From a checkpoint of a small transformer trained on Wikipedia.
Size: 15 layers, 13.1M parameters.
Architecture: RMSNorm before each block, rotary positions, normalized queries and keys, local attention windows, a norm on each head, value residuals, an embedding shortcut, capped logits.
Each number is 128 + 24 x the weight over the matrix's rms, rounded and kept within 0 to 255. Layers, rows and columns count from 0. Numbers have three digits each.

# layer 3 attention key, 256x256, rms 0.108, rows 88-130, columns 64-127
118126122116109148123123126132126109129098138129140160145166144144135140131126150106145139083127122161138135125120130134127106127127118155118120110173127115116114139107118144152130104145133167
094124144155115146147099142114127116135144130165119131121101143111119120147145141114147120142092144099135145108135119124136132132147159123125117114126156176121124128142141088144120133161148122
131127120090127126145127126131144149104120133109121114148115127115140107125130111114109125135138101144129128123121130099132145152146113127112107142097128126151142144118127125110121076085138122
154145112134125122154119118127115124129113169111145127131102095108138121130126136156120137100113132110136111139145111113096096150138127157152136141110118092122102098144128125153142138126092137
132103135145144127128102146130132094125173128170119105135136119129148152137129098103123103133116137124120110141134136085107106153138125126116104118141149156141106129140131146096132146123122140
142170121129136148125163096106130119146135109105131109124129128134111167118159112117122110145122123127133149127096147174110105143120113161106096134145110111115129133121138139133147128137132096
136139146117105132125133107134131121139132117157140143119112113140115158126123128138163139125133119135129134131127131147128138162133095149122084147128134158092166155132133131135130116110158135
119145116137133132165146107119114123127131130123164119143137116110087144095118124139127128127102148108095127114160112108137159141122122149126092115162153155122091107156112147153134146130147141
124181138143153113157158149162164103103146156097072125089129107116120112132092096137169160183188097139102099078130093057123155113170162129105100126140148193166114103138167118124134094068086197
138138100197145111135110161111149122075123169110082060105123093079129151091119128096132106069126106093141169132159147153118157135123127133128141119151162149090107155114130161091147131104118171
147091139125115092138166087104168176150161132139188105141086107124108149118086136128114119140109091130091113145108128142120146073169147154157105154119138132172100157072105101131132126100102160
098130133143087136162095127094119093125116114085153148110096116115087126141151164122167128120126109126105113125144118166152144130106096130070116112071138166122139171151168077140093113169130149
133083150165138125078165152128135121170109106137127159118133130108141128095123156096098162156122165099159131133165126137111118150156097103151164144125039128119088117131120082153107055118104137
185117143093136183131122121173190146160062137100145176141107102102104157120090088155109203094161128121166113087169102156108140060117075165156167139147131099147123083135115094149139080140160182
150127157117176152103154106116087058137192114136157185148113127148083144187132141126182216136149125141144154140105158117150089186154117183070081163092081162117155168117160081153155075106107121
108126189058170051150145112123121097087063161152171060123134103143127136172075125142144142160081102175098197120103113064148217160206115060116134129143130132145114171105132137158082149173143071
128148143089080122139099111151088095133155112103094123152054090081120104138141150085100109098108107117089147100108148146140076099138070156091150132132125109102123120108099110088138133088128117
141177099172108159155138186169154097118157109143158121101141172093162146111165111150123099127089166158182129111134110152135087152110189141114102147082142089163145102119177115163106148170133137
069131144121176158107123174119190175123138098158171156136125154136133106099126129165139136096058134134096085131124126095115088122118149129123167168107103116125118148153131161182164187087066118
186146145096142121090146154079154148133128132112165119123120117101103120184168130139086186118169132142143163133127138112154121123115136131103109138137130112136142115128192153118087146112165156
158050162113118078118114126121170069177133122121096094145081155071113182102101109157168142141158082084136135146192141151112114096131147132130128161158136149120095110043196163078097095086123113
165138156162163121136148114137165127147064142107138127119073141063140155165149080152137147128068133163094085129088069198117140169144151153096130130115123149099145105107107128090135113104130116
143196074113130138155164090108160158147091201097150143153155141151136091120105123094104149142105092150119169122149061142154132110129141173133167116105057123145164157132099122178099104121114135
083143130204071084068097195164122119187121183117132106159121098103159120073072140125145149056129173095162164144141148083157145156075117155196099130127117144085137147146157075126156097137120172
114151140116121149175129094121182138124175152128112119091116128138119156141075137139109120105150097127139125110146130147119126178156114119184101107127161127160162142131140155145079103089083060
135095131122155126146146115175124171142154102132065123126140169152134100103178152080192075167157113127159196114094149186137122128184107156152078103152141114121162126115146171102100117175075059
139129061129138115130146114103147106110109105121099149154152101111208143114108116143104168152132119045107121143130101141100159127091120122156113134122133120109065053059112125091167199167164143
113079135093159132089138040125121145168131142111173133146119154113133065148142112157138155141168061157180150163130099142145105122147115174150110150157081129079110142092122108138121121116070120
143163159076131070167083078121102088155138099114175171097112135159152106107097173056141106088158091162121139163162157129080110126138098113083109100146079129112149124088144088156096062202126196
162074142154116101072123161114132121166157140103152158142122167130127137073151148129130128139134182139107155152162092091159095204162103149129101128141092123142084125119136166179155109124135191
125099183104115087098161096132102187129085151160087133101106150096113037097166139150115142129119091144139135139150126124152078095128079065115119112116096139119125138152104114058104103123130083
188154084097153107084059162120096115130185114094121084127132114124130133118152100083176118105147135168074117138119112169148144236218159106192113114120077094150068120134119130079117108183137078
141135134117099173120159119114143163139120099063154145093153134121156149156140103147135134134113094115122139113120160108046123140147123129174157133139138123185157136116134105174100107170164094
077121139124152166104166121147138125108123134087129139176114129117067085140174110149123106067134123117061148133138123191156103117127116158147096151115101167121157166118158097128109166152140128
078108072093173113122107171155080119128178153121165118178126155149172148106102139149135144150119073155157137111104183203126094136106143132140122093094143108126124164120107160134126165131176190
138149150138060116106107154110132079086096126105118163108197089106133100127130116172136094155119091138117140126110138182120179103132153112139080196084119143119104160175143151131140152154108132
097103157130108132075108082156087074102097102078154093171135141118154131153085109184154086134100127103100053171134126115094093112157110140139150107156103132153139126174124118125129143097071158
108204079103201119089134155123135108130106088107198146119111128184151100166158159175124110149150103113129106126077143100135116140134071144177121084106144137176124111051072114102117113111109134
119122164159155094166072136096172144133103152153178149150102122123132156130141130129157112101090106100179106134124163114119083104112134102176132104147096144107181042148124156128108095030104131
152186103081115096140113087122137116138108129108088124128098128114093129116101075114109129121097165132086142102066097094117112075158135131175174118121120138133116092095164175160167126138174131
118118140129124108123156141131126128124115135144140109106130110112133154129161126106113114147127141129111142128122150139149132153117139143123111135112142131133112114125094115116117117123115115
145128126126114136127112141127141117143127118142120132155144131128120125124125112104122124105110138129132115149109126123123111127139136146131133128137123142146115123131106138145131119123110126
109144120136117116125117127152126139117120107096142143110129117119127120104125105145159128137132105133108127115141112147135114116140131114137145115124140138138144123116121162132134119113135131
# layer 3 attention query, 256x256, rms 0.108, rows 89-131, columns 64-127
119146147135135142112124141097134119128131155139110112126148124102140132165120138144122128139112127136129093147154145125126122147123109144123116104107122123124129139134117121134109145145116144
112106127105164138121126131114139166106106111147180156138097147123117127131105156126093134158091119124155165116125132103093136111156119134089142101087123119150139126125121136138126128134138123
125128130126119103118150131115102139128123130127126143123110127129120087115137148146177147113151085166103081059160163131158146125151145116151141106111112132117123104134110162141111162119085129
149138135144088130132138145123115121123105125125150066063111123122123155161117134149151113133148133121143129165120091060096115148107129139155116129137088118102091142124105166136135145154127150
138168112140145120119141145109127151092132107133169143168125179135113145133135169110119102121129104074130117183115133143106141173086128104101102138125112119151137124135114127058116121120154110
139143114090108137115138146136089117131109118106130100114135144160138139143107158141101116142142139118154121124142146149099142113136107183157139159096123094133146109119135108174114143123126107
112128125126115139118142130089146109131127160142082117100156122147079094150135131135099112131149082130132122118107089162142147133129122142107126121113148097128124143118134148113130131122102131
097174108119129141185170166162171108102153156097074131119106125107120092141104091149131173138175095111137119093133092089110126127131154143098103107168158152188140109141181109121122109079114199
141140083179137110123115145115147117076137131100102062130102121091102140107115107093141116081123111119137177124138151150106152136128105163121130120139149166082112167106122160116138112106122184
153105127122107087144185101112164166151174115131186116135115117153139153132102118125122113153118095139088100180123158133145162092176173146149101141096142143172105144080129114094135148091120159
096140109156067124154103119096133100117103113080161146097099095113091129153132169112162132124117088120101104137141098162141149140086102113106134114088143157118130147144159081147087120180122151
106085151145147123076145167108122106142093101144140150115143162127136130105141158094084150187125181095158146142137096116134127158124092111142153126140072135116082103137109094149106070137115121
213092131092148176127136127196171155141077103120115177138109092113118163123083111146113174124172133095155101079143096157144146054128075151169166123135150093166106088120124126154135105166158180
136123137139188147120147110129089056115179080141142170138094118141102113160138152132174211157128135133127168131111165084154089182186120176072086157100070163115131169109151115157177098115100118
112120189067148075143138093127104100121087165131178074140122090147140137176070094140173143151101117166116179131107105092134181164177095072128130112131113131136107174095133168130077128167153073
144133158096069138127099111167094102127162112102097120135082086075126119142144154080099098107105141105082147098099144150149076095131095174101143110108147126112112119098113114079153144087125142
156174101147109150139136187162160083129150104122124142112134173113161128110161100146123100130103182136162132107137107147158089163131156149117087154105149115162122090102186122169123133124138161
085115143147178165097115163112161190101147106156175137117107150143116122104126118171154129100090131113100091151129127106108099142130161131123180150091106131111102148152128165195170181106094105
156155126105131118103134145060150146119112128141177094135098101105112106194167123116095197116129134135114173124147128125141113122106143119106125133115139088128145124134180137076083143108173157
123061147114081066137115148118174070168129149123078091156108153064131178112100140157147137126165070105139167131182130132087111095118138119117144190163156152127123116065170160070097111110135138
184121150148129134128162118148170114138065130131158135133084126083121168158171112153140148117101153129115093137103077194124139162127141157105113123126111133100122135096107128082142099135114119
148197061124141125154156129110146120145087182084124123157180133147158088119102142092102128142111085115100160130123046147157107119131167161136160112092046122171143171123116113155104116123155124
108141127183060071058107172157145120202119171130148120144128127086175114108100148112150146069121178104181195135141134061138154145108137140181101129092153145115138141109151106111132084140111160
129128155123101152147120105128168128125177125128125083094124085147109146148079101147118099095151113094143121133122151131137136197149108094188106114111125114147157165128148148154096114102092072
137095138106153132141157078153129150107146109124084119149104146160125111098163152095170089152163134109174181120104157174111105159174076137128085109151120113113159124117137164092122111168094079
119120049131156117161151097111124118112102103098075142128131098118214152103106128132118180165133122071123117128127081135112155114112133116124098138116149109112063046059114132066159212153149167
123087138085143133079125067125112132149133159102160117136122164108165061139123128146135169127155084162184150167127100142123136126123125151154108139137088144089087149092125093142107121135066099
123158132097131071177094089130101078142136106139185157091088131159159105105090141072160091106157079172133136172154149114083112124154128094073111101127080135105168129103159109147108091205123199
156080117164134102088117142101118106157174131058125120111150161122125132089153134100129097134132179130112148150139085093140110191156118154132112151127094105149085133125154160151155122126161167
126091161117124080104176126139093180125087142154097094087112150093119058091147126144098125112133080127139109149147133123122082129116080066121119092138094137116106105160114115043096124106152079
183137077085146100107049162136094123128165152117131087111125117147147122128162125098158113113131145175064107152107097196141134239203156094180120101142082104142095107134091117098080149165121098
143128128121079174134155116095128171132126089074155142113124133117156163147145117132138121131099110127128151106108136110055140143175119110183159095127143131155176148095116111149088123188141087
083118140118136182127153139147131109111113126103141155162096112107072086129164123149111114064147143130066167125118147200167100105124110160173117145110103151119151168105159095111124162153171128
096112068079155103133104155171072130133173150132155110173154146151165146098107130154117129126105103180158133113115172183151090121127151131122154078073149142118130159140098162125129140152186188
118166132118077117093098149101135093099092165099096172117165118095136083098127114144120107148116092156131126098084134203128163123123163096146094176092117150098132158191136148128113145172124136
092101162127149150089106113147086071075104089072136094156105149118133132141058108199137093154080145106083071175102125116103098134178098124145138109179129131166155110179146096104141166104102145
137202095102195117089148150123128088128119076111194140107106136175150096160143147184114115146122115113140094136114114134138111142142062159189136094123137117163132090067070115124110100122096136
109112164143172065158052117109147148115107128162167158132099138147152151112161113129195133129113107145154123157113182122137087116128115108175150102154085139100172048145120136118103081035068125
165191086072084094166119082092127125152099122111110129165080112097081131116113097120126140132069162104077154115085101107131122102135150124159144120128135116159136117079174170172174118141166120
156120106131126132119098129146142123136119133135118146120156116124139111119098111153114145128127106101116130135148123115111123094125130140158123097130126126099133113121132112129119137115148110
121142135111106129127140100122117119117131122154125146132135122146119118117138142126135121153151140140121134112116131134122123127120136098113140128135123142152124128141118141140116151141132126
133129142130134129113131133121114144120140134119100150128117142112125130124118128102135127115079157159130142184109152124126124133110107162131104132117114138148131138123097114129140134121136132
117134118137105132108155120145117107111140122156135095148132107146125125113157115132133147114150126110106117103151113136124136150120105120138131143119143119126122137133130131133138151136136119
# layer 3 attention value, 256x256, rms 0.111, rows 64-127, columns 64-127
160111153171139121138131120155096103144112111059135142148123087116116164129102144100131104167116160106099152156082146144098176094105118141097122081152090176117131138139127102119093139111129111
125148143182123096144130081185131102113117098117116131134154132120113101119140133094095133116095097135158168120145085100146177175101115109144097101136147118124153111120142116164131094133149119
062116138126178113115152111090155083172052101086152137134121162131106095163195128125168095103130154096137154083172110110134107100179119105097139090127108162163143115114077106148133099181143134
163121111153126105130081143138119108124101130080154135134092117139087187131162158130115131133111127099128123129149141137144148118124106159147108112115105143129149113107119121134140164114141108
118164114122069109125171125149156173145109144104097112108130140150134136145137099071091108100090148135121113175136117085063131128117144186178176127084085135144115140128116066097153108144132177
164143114107156137127133116097166149140122083157128144131138103077146124137142172156125167109102180186119138161131150072113115127136161104129194112106164208163112147114114149159180075089150122
105130096071089073154138182080095165149153185139168181185146133207171149063125132130150139128106093136131186212147119099165092149128113119114135148082122145160143157115167149102161089144103159
158141110133125137111099109117137159119143111099102107113109102184143099119104164127087138089154136124140163139089146147123137150096173103087137142079133109113147104157142114139120123072148112
134065122085113150106123096115163140124132104148127111144107119125108074113150165117115132139176161176138126167205111166113189131096160135181168113113156123137190052084126093109114094142106126
138094146142099149130141096146155123131146122160094106137120126118106136128139135160106126149137159157157129086112118102167188125115129129121157133132161100173125136088116116113080136085126121
122135116125156155078163124126140110126134140136104133168118108168114103158137163086130131124148116134133161137129145104123100105122130168101111070159120121090136168140137144142117182129165130
094099093140131146102117175167143104136089177190132107136122089125196111145109101123121107137117133111114144109133166084098089159167134122126098165123159153095107153112099107160127073118100117
197199105139148139141130151119115129132097141087054145142150125121129141161134130177099102154149136111101118128075113075094143098108130125115121105106137099134138107176174105115122131133085126
124113124165134120108087083088154129136137071177126092126109141149110062155102152098118127121116098094138142166156108134121099126148119132124131106098158124128105116156089126111130105093128150
109093117127136132119141129103170119115135074127115125157140152102104109153129120122179081151178136139104145107116140125123065129144128115092106133119150120149109113129134114141152102133161123
079090151137152134139136145108112117117112135110150127102122107145129080152167166147134149110151143151116145202105130173108153116124128113101167102103110100106132138129161145143140069110134104
127126123151079135101122094124125150130154132119145127124137097129115161155101112105148095139127145112100130122115129148171102117105102119110117094099124123188129113146180148087111127145157097
160117105140087127140128102146128138130127123094090118135100149128163149148151142115118098094086108136135163107107121097089148157141120120143154125162130131137144102142092169137127128108145144
164109157176083094151171133088081084139141099158127119124143109158131068147130106132157147069115126094133092161128166159061115154157078087164128139136192130106124093131115157115101170089154090
118136161094133102147101080166144121102124058139089164085146135138124087090167107176100120186109077096187152160142163123131119146135141112142129125156131189102148070148136169146102074137140160
122140122118197132164134121098142137085127157116113135128138159085133157072129103163108148160076189090092091173147068110101104140116120152103116063125120121142144137140144117184155146122100163
162123105090131146107118101109127116102111146150139152099132126147113095155123175133103123145135150109102166059138158132146145093109148145102148117181064137097128138159147128133150103115147150
109096151117147105130147099146164092124147146152124108163131119140137155128150144110140122135152185139117164100141086102113123137150112165093097155132127135111129145145167150134098071128152098
102120136138139145123148085120143141120123089114115123134147145128125192098137100116108103141107118131151123106103128092147094115102123144135150090149171175108137121122157133113149161150120133
109108117157117119109127152104101152132113093154154108130146148129131143150118113097124115147120129149155162093110105122119114090150110110103111110145182143150090078147139139108131149104122161
167123153132183146103121116132079147105157138083124141127138176090138073138087110097138120102121109095165126119120143151079123133129091069156186143125182193159125190110112115110179141088148123
112165128137143138113138131130172133152123127106185135136147092106088097168131128128130119081129078155123120130114122114092098137096125092152106148144129152107131113153190143116145136121135169
113152160126152128136169123143148123065137147177141127110093133133137124112132152159139108123157145112133114123139065073172145133158105128105180131119171126151113135128091163097143101135110103
131145124114177111099088135125128162136121129159129101143092088080118131145115138112176111145129128110117062104122130141120096138175145103139092149100157079095159113080144113107109134135141113
136143121114173114148086086105124123185128087133125115119121150164143123165134086079110208125150129147120105128189155116127135183084119119127186117148139181139156113112081138080173112125105163
130123139122110100146139144143100123164099155135124145149091121100113136142100142100132119129132088094134092145156134132138110108130101129162122148118111117111137093152118154123133149103141160
107121118116101116084085155155179134138165088095145140104108141120109096120195160091173150114123100109099142137119180173126140116152092073159105094102129144112129124143151100162097152115088118
125110151159146131115143161139181157089127094159075105144136173157113104096148134135165156139169118116144160095072115101161107142153087122109179130127108137156125149112120143127114109141138136
132127144169110127125145136125095132120127114124146132103129129132145138105129138108100129150120100102168107136154140097108133114134105165172137115080114112118165155125063122126122155123097077
131110149133142139181153125166127104120118135131174119148132101150116134092135101114157109112133145150147108128168123129174128136139103132141126122138079159150083130121135120110095150136109145
107143111106132092114108133167124170170165113137183150112102136085174139106119166134123166145106156153134161057181165162121112131144111124108151145114125125162114116150096157149101144111143154
102137120125087131138123101147129098086120126153113094120084097139093133118135141126090130130131151102124111048145165147126115122133130120122129157164149166040186140157128116143114155125120145
112157107161143104100115112131074179147130157149095175163142088154114147131146137144161140098105103152110169117120136149150082128158106131105154103115146116112119106109098155139130091169087127
121146128146114143166193084068144123117050102142137143096070204140147161146176143125069097131124124093110121132119160116080140116114096111088134087129114149110084112090156113156123143087177111
138151153131151118110200130092107142109154145135125149107130127087130126105144154101095117124100138121175139125103101135123136151121106106151109173099124101108088171146110128186088102132156147
146138118112102111108109104107112150154079157120097139151173113104112130124118162128118191143120131141130113163173109110060152126108122136109110092102143107114134085124110143138143170108086137
119125129127121100121140149155154101119141128159088101117126139136138049173180153158109097147149160143118127141138133101115153151143136130163121196125110107122112156126132129123111112156139090
119128143135118084126137108115136136099148120104126142113140132136115103122156123151113110142097123163088128120087109089152145098151057173103096121141137109148138131153172177136134122137132118
112143098149135132170141132087148099135121142093106133127101134160098135152141141117142108107180177145119198107154125171117094143117152136093118129127174134100162147105154101135125115092112150
090104153133121106112148122120095083095150151113142120156170146060154144109143120120062154103078114151081064156115143132169123129104156176165139142143145113137170136109162112126105099102128141
143144136115113124177143122143110137110123138068106139119113169133136121149077190149150141122115109112145147169061139145127111115116146133130091121120138119098135113138143125134112126160153101
123136135155132071113145074143167180144156175127118136135127161154131145129175190127049099168085112141162118112209109178088130139077112088158128139144137135124094152127102155153123133144108091
109155175158121162194141109155098146118099098108137084117109158128133167124132113153137090079149076186158124123119128135149177147103113159134086148121156162095118128152119140126181131150093117
124142097108123113168131132126096071133151180110147178100185133131123133142156113036102156187130115105146151157110130147136149148162138113131144154107132126147110089101158130126136170142153131
110093129101156149131109155088156127126168149149108097150084166167163152140137082050083119120111180115151193115108051112135116116123076098081114115148083157112124158136135108187143106160100160
155097123135106145114120136125158107109150113132129084161153072136116143106189176113102158124081131167145108116152173106111129091106143121116130167108132149140142137120080127133123118154157143
147080098149109111138134133089141126117126121114139140110118133116150125144103152128120149141132145139110119156085118162103117094097088112163140128102136143149150130084178117118140116110112148
162131087109077125175155100128128106108113109140110141123159122120127113159092158164119122121164101110095172115105117205142100173129148113115135157136154101104135133066129127193073122160105113
113098137155146103110106153113133102128173120148132130110110141140145127132125157128108118124142160136143117105072158140117133106144139121102093154140129108145135105133114168061183117087149109
150129108135129141107131153109120133147142120120111151093082133117141104133144100133154117107128144100150155115114120101119105140151109085124145137166145130193100121140135144096146130161160120
078122133117138134154133154066126157128139080114067111095137120128161117130130146128141143106160161120131151134129118079068097111130109159125121104117111094100153112131200155130089116135112103
173135152156165117142109118159085116094120154097110104103136079158123121111133133132149141150141072109124121142089084116197121162092112133071093119109100111142130123092201153119103105095118147
112125171087145129125123146192160084122124088107133144129119168151102109083142120071094149132160145120113153146146133136149147149159107176133162094080159129108118149121128133114181069117106175
091112141119134138184161158148115133121136152117125152132124172120108117121136097146154151128125077123137085137125143145130136169113121126088119155133105124143147107107126136158151092130158131
167117150157130192158108159093116145121133121129118110114138102122123116150125133111124137106121165176119115116146109129129144149136177099130136152118106157168121137131101160151168117132120226
121129155129141101140114135089114152146127131132111088138071098107142126156132117127141177133135124153107185117085104115113142078110099089138141108158112143096081157083144145101142126193144089
121115101146139118130122112128138130053101107081095128158141120143084105159152116117131139150150134142158106111082138107124109146151135090116175116121143126136122096127172147131109138177145170
138117140109125143093136119121145121144123117161092134104105177151133120128160091129112139110092154099168176105097118096180134143106136116105119155124134139109138135126121168105126079129148127
102125089144144148144138111159126096142091160167155174147086168169129136144135105110127130147143126142163103114135173144080149170160182128146116106119155068115151129105093132110083154170149107
# layer 3 attention output (transposed), 256x256, rms 0.157, rows 64-127, columns 64-127
115136146098147141137079129077153136133117126133099075129106108154133090143157155129136161121146086148129144081105166141147155101117143165145134153134136091149110170116126164154123138148109079
129137151154103192112136120127119134128137124117142083134093086140127078112102107152152124130112147114167121181140118132121145079137126114149166135077092154177121139180156088122208088165136122
121164120158141135187105185134100121088150128139093148134126142105088150097109130113110142131138143176109115127131146156110113127091148101099086172137148092129135156154096082143153142117116122
128138145142134125139150133137137133146165109141160113139136135149129102115109090138147130120107130106154160154128136120113122144111108114130130112111102118119139150133114125134093122101128142
079157099115159106081114132114114109112167107125097107145103109124141112170112148134118139162104121110137091164131110105139114126174133140140118120177181131087151122132107162109099162121075101
174166118101141137110126107149119170134112141139164168175086144115112114100070114124145119105101128103161113102197159117095099143110115181099119121169150120121126152147138090072136100118158145
093130132143150108146144134114146130086153140157160105143102097101131114169096109174144107113075084130129069134098086118135113148140144099077144129096054106140118123104144134129137159123099111
119130147132116146112159106125124109118145111110130123126140128141152180114118126130120122138127125165128105117115089141139138124161161098153094164126140088134107112131144157114136127165112149
104107124127069187157117124121131113106112122090103121151147140149139167118152128154112158125093104129115133102111137083176107155120141094131073129141092119118114119120115157134121182127169060
145085123134162123174118127190127158144123125171118162135105148087116138141115108093146162097153123153095146134126175126145135128099122173149150124122144124111169102133169152114179064164120117
165167129141146135169090139148158080101130132108130105184105155086121144173094153143134118135111140087122112127151147129130150155145163126131147136143133143131087194127171097106098092161121123
158133101087140115156135128147117097111139105117093127137138126153140129144136101120077146137143107143170100147140144126148138103098093141142137116129120133173124098134149118134157143148164158
126087134141135124114122156105116175145098100144095091126149126126117122158111116165142171100148113121109135136142133139133104144102106119121175159148148133147105149172140157123143132125118118
135125143098120139136139102154110095110110152088112116118130113116148146141126143144125089150158124160157126111121155111131105107126145129142114117150103130086117131115150129123140126172148123
137143140134137118146148115135097162156124097152131095108119088142179124148122133122145136125116148126119072129115091117131107072082157127168156098127119139136153070134134144101097124119135157
133098123137093158114097126117123106108126114082121125156148150132158168154117151123118117135148126111170110119144145116107122148129109115122123131139161100151115125137149128122104148095085096
162139125115122095123118155123144150137119103119135127135123107116118108107114105105162119131127107128138077087121128108123098092137117140147128153127121112144109129090164121153159144136110158
125147134128160178115107123123145122113144149135140133135099131108130122155105134126125138121120144122106125110120095130140121115145136130111162125156152161155095144139170134154131101171156122
122131103112123073087109122131148107123126091125096154145135152152088106118117153123123166183087146172136086119107138098166150113146116143130191081147151131141170123106082138092155136100128098
165171173106105128139145139120115140077125138140094165140138167145115111124123147140143080124130118075084126132114074101151113103139141120137136119102130165147104123136131130128107138149102159
136142142090096148086141152171129128140104108165162147127122135175130114134178109132145129152148153146112168123143169101139167137111102083160116127127129102108107077120129109092101072128162110
112116147163181106126083127109148132143155121124146106131132118131132169081132116151144144133112147129089067142114139135111147108154152121149097104121170140093092091157145114174154135128155117
146124157168111155098144114125116144141134097133119115151154120125141103139121127154130133105130141118137106134150107141148065126115135147163163101138149103155104117147147126083129147152139148
140146145121102121123133126148103113112140118087103115141096135148148098158117138154131118129130131138139090132148107128116131089121144131158140142117134120131094097127118111122122099117119142
141135166136147117141141128135151143157124103112132122140109136138152130148118155146132117159147125162144087131131109130145102136141176155149155148141106128140123095128142116106167115097104143
102122086112121140165127131147131123166101124155136109126105091095164158125196143141114140115117121121129136112156163078144109137089168119139105136101130102129143118122108176131098133130166118
158109115115147148115103146127122131138168104127108090138194128174108145139162125162168135158156149138127107108136076146119100102134110103136143110069093096086146077093117111127111142085117134
149129122142074111155124107140132154169117129157126154107157136168095123176081142132119131119161099164121128140117129163119095148090128150129156091161082135147108083140112114120129123152130149
115126112155151129135162096094108103113145119143144163108153135129101117116145117117109116108117120107118146127116105132123166125129138092112141110150125111125099161117123150124121143102102091
097061081134088125172125144141131086097136145139088131118123143110127153137114169135111160156127135112124100142113146121117098186115083125055145138151090092163114119136155125106133131091123126
101136091121138131132124145139125137128135123105155105100128131087126149102121109111111129133122102119111167134104130144110140140126120147120129143127134113130119158113094106125110132107112126
144155130169112174147139132130116125084117121156148133132105107109104149119110102138111156166110119156057106133128137136130144140166129133095136124152105125163130132125169109146151091121124101
152128133141132165190125093134126087139104116124093107143086164117101138120162127094093118177159130129146099153117136143129137129146161136115126136146159166111113103098160148134177116135166127
086118123147159187118110123136088096140119142137131107116087127076159101123144146178119112112100134114136137123176117127106122157128143081095111169113143123114132112150120105119061115136129105
127162132086150130154097140136165148107119123171133125141093146149153095180104156195097149134103140132144121139070139128066151100118167126135167117132137135165117105138157129126092159149097119
152104132169099104137168123105066118091094155116111117119132127101133119133179139138133121118128116144121117132080100117174137114116137132098117139130119167112118125128105124142146136129122103
116132104128149130113153110155123142126139096127139120149120115125138088173154122137119123115146121119133150142120087105115183140131125144120144112121093130133153146134112167136084155125157141
136148161139135188114091131127124098127086119134130111084085119128142106139116130104143102080095131110136145111118118089109146113119147122158156132095145123122109124100129080123112102173149122
146118096132129141067134097146164118140119166136160099096119136097131121125078107139109156084155144136113136117165117149150141139147162150108076136117157083099158083130111123130148136122104138
107135139114137136156137095161157139122098133108146128110152107127090115135156171146114163109090163155095144143103116094159129117118113141097130146100126127151129085139145137090189183114107147
089118093146107143113127138133097089119134109150147142133153145102109120101146105124118132138118130083119196077125134130142158119147095154109121129114116124093148160115094128108087126124115089
140101102115123093131119115143127121131144177134087168120114143130106122096130105071088136105150188110103123151147134177126117159148108181134138129153174120113126149113121156146083159141102147
183148155117133133138118126127110121115140107118134128139109103134139156155099164140116116133123146126132077138179135138077109083123131129155162115099164160151107106136131108125147116117146153
147121159133153143129129117154143145130118097113104100156135121156155129129137144117106100155124122126167114118157141140113128100121129161138110151114143105158115149165132137101132113137137152
137144120126122108103107123102154133135118118132128095147133129092112138099141149111173117124106117116160133122131117108118097128141143095108156115113117092135135153121102159084095144094141151
122087135143122144118126104088132153137126146175130135108136089095128091127119107100098132115120112117124145092111138119177167145147135157122130128092107135108141138111138141094110124122150110
147153148132166145136126135119104121155100140185182134106144142127113152129137104095143130128161061100147111118093141175128174100124081077132145096118120130187097152119156153147126117132121129
163142170118098169112120139110149120134121102182096092116117135141156131141161134123166157123150130097154146154121116100112058136149110161140146129138156119145101125171138103138096137096109191
122139157130122164125086130110126131183149144130150146150122143144091168085128110159160161092124132139129156131138085142149135100125098130135116090130129160131139165130125103131147133104124135
153131092117133128119121124103149107099160163116120138133119155141093130170135096115178099132134104144109120103122107126068145096147144169152115107131157186133121147160133144165130144102101135
123113161109170083170131132119099136136141128113116158159104130132126152094126124121130134119143131129146118112118108137109142117139141144137120099131123128122094153137138156095163114130150161
115168116111128113123136148116143110174143144117127137113111120148140111074168097124115103122123146108137128082096143146111201098150106166113106122138129154097120152146150164116116129134090108
161106146159157155162100093153064141176187147147133152136105120097138155107108105113120121107132082114125114152103181139085140176079144192171113140120108164122116131111116172150167108137126168
128135126097125139180111138165129104134116138140108144160119132156132139153124141115123139113118104103084107172132169145167129115123158125122136135113116140121113099134151115146147150146164171
129128162158116120127142098170135129154114130109127092141142151160170157126133123148107156117162107153131094139125108105109123121137116145149103126115155126088117118119113109097143106115154154
184155082125170129106099149136124105103098147125090134096124114153103164146130142126132170128155109125133183150152133140168101148115128124136137135120138132124127131146117136144116148147137105
160112117132126115107142126107175118119195146161154126101134130142056143124090142130097147128161111137166114146111109141168109139167134138172113154177143125142074102202114145072121123131115142
135121142131133146146145115134091157146147120136117085146117120100086099135109108110135120159132153137152099109102117107132186117111143157106092107157170137150120141166125122093140128132161162
128135155130108152125112118131113124100121149096127103092134133126130156153141132106110112141135125138119108104160140159160089137133121111149087147113146095130124113148164092076105161153141143
068154115112102118116128153136136094096102132134120113109151116162156125144138126139191113137135162108131117147134136117133138130109119120116108119101177112113148087141070119087160119164155115
138127132115136166150142129116130129110158107151112089153135129130111122135127115148115107145097151113131102125123133163148100088164141137138144127100104137143142113097154103141125112118103143
158133146143110155095126119152105156109147090120111115158155142143153104148121158142130118108124130145149128141138121098120112109141162130145117109153140137143124110127104119113138092117136146
176147149121135129157164110168121112102127126125120134161123130163158146160122146107098103140143105165155066110131148131131082133125143159155128132123144135145106105162139129100195137127161165
136134127156154128109145132148155124134131149110087105114133119130140119148140113140116145152107130125147120153064127137109163153127078167130128109121118141159157160163070158170112128114145101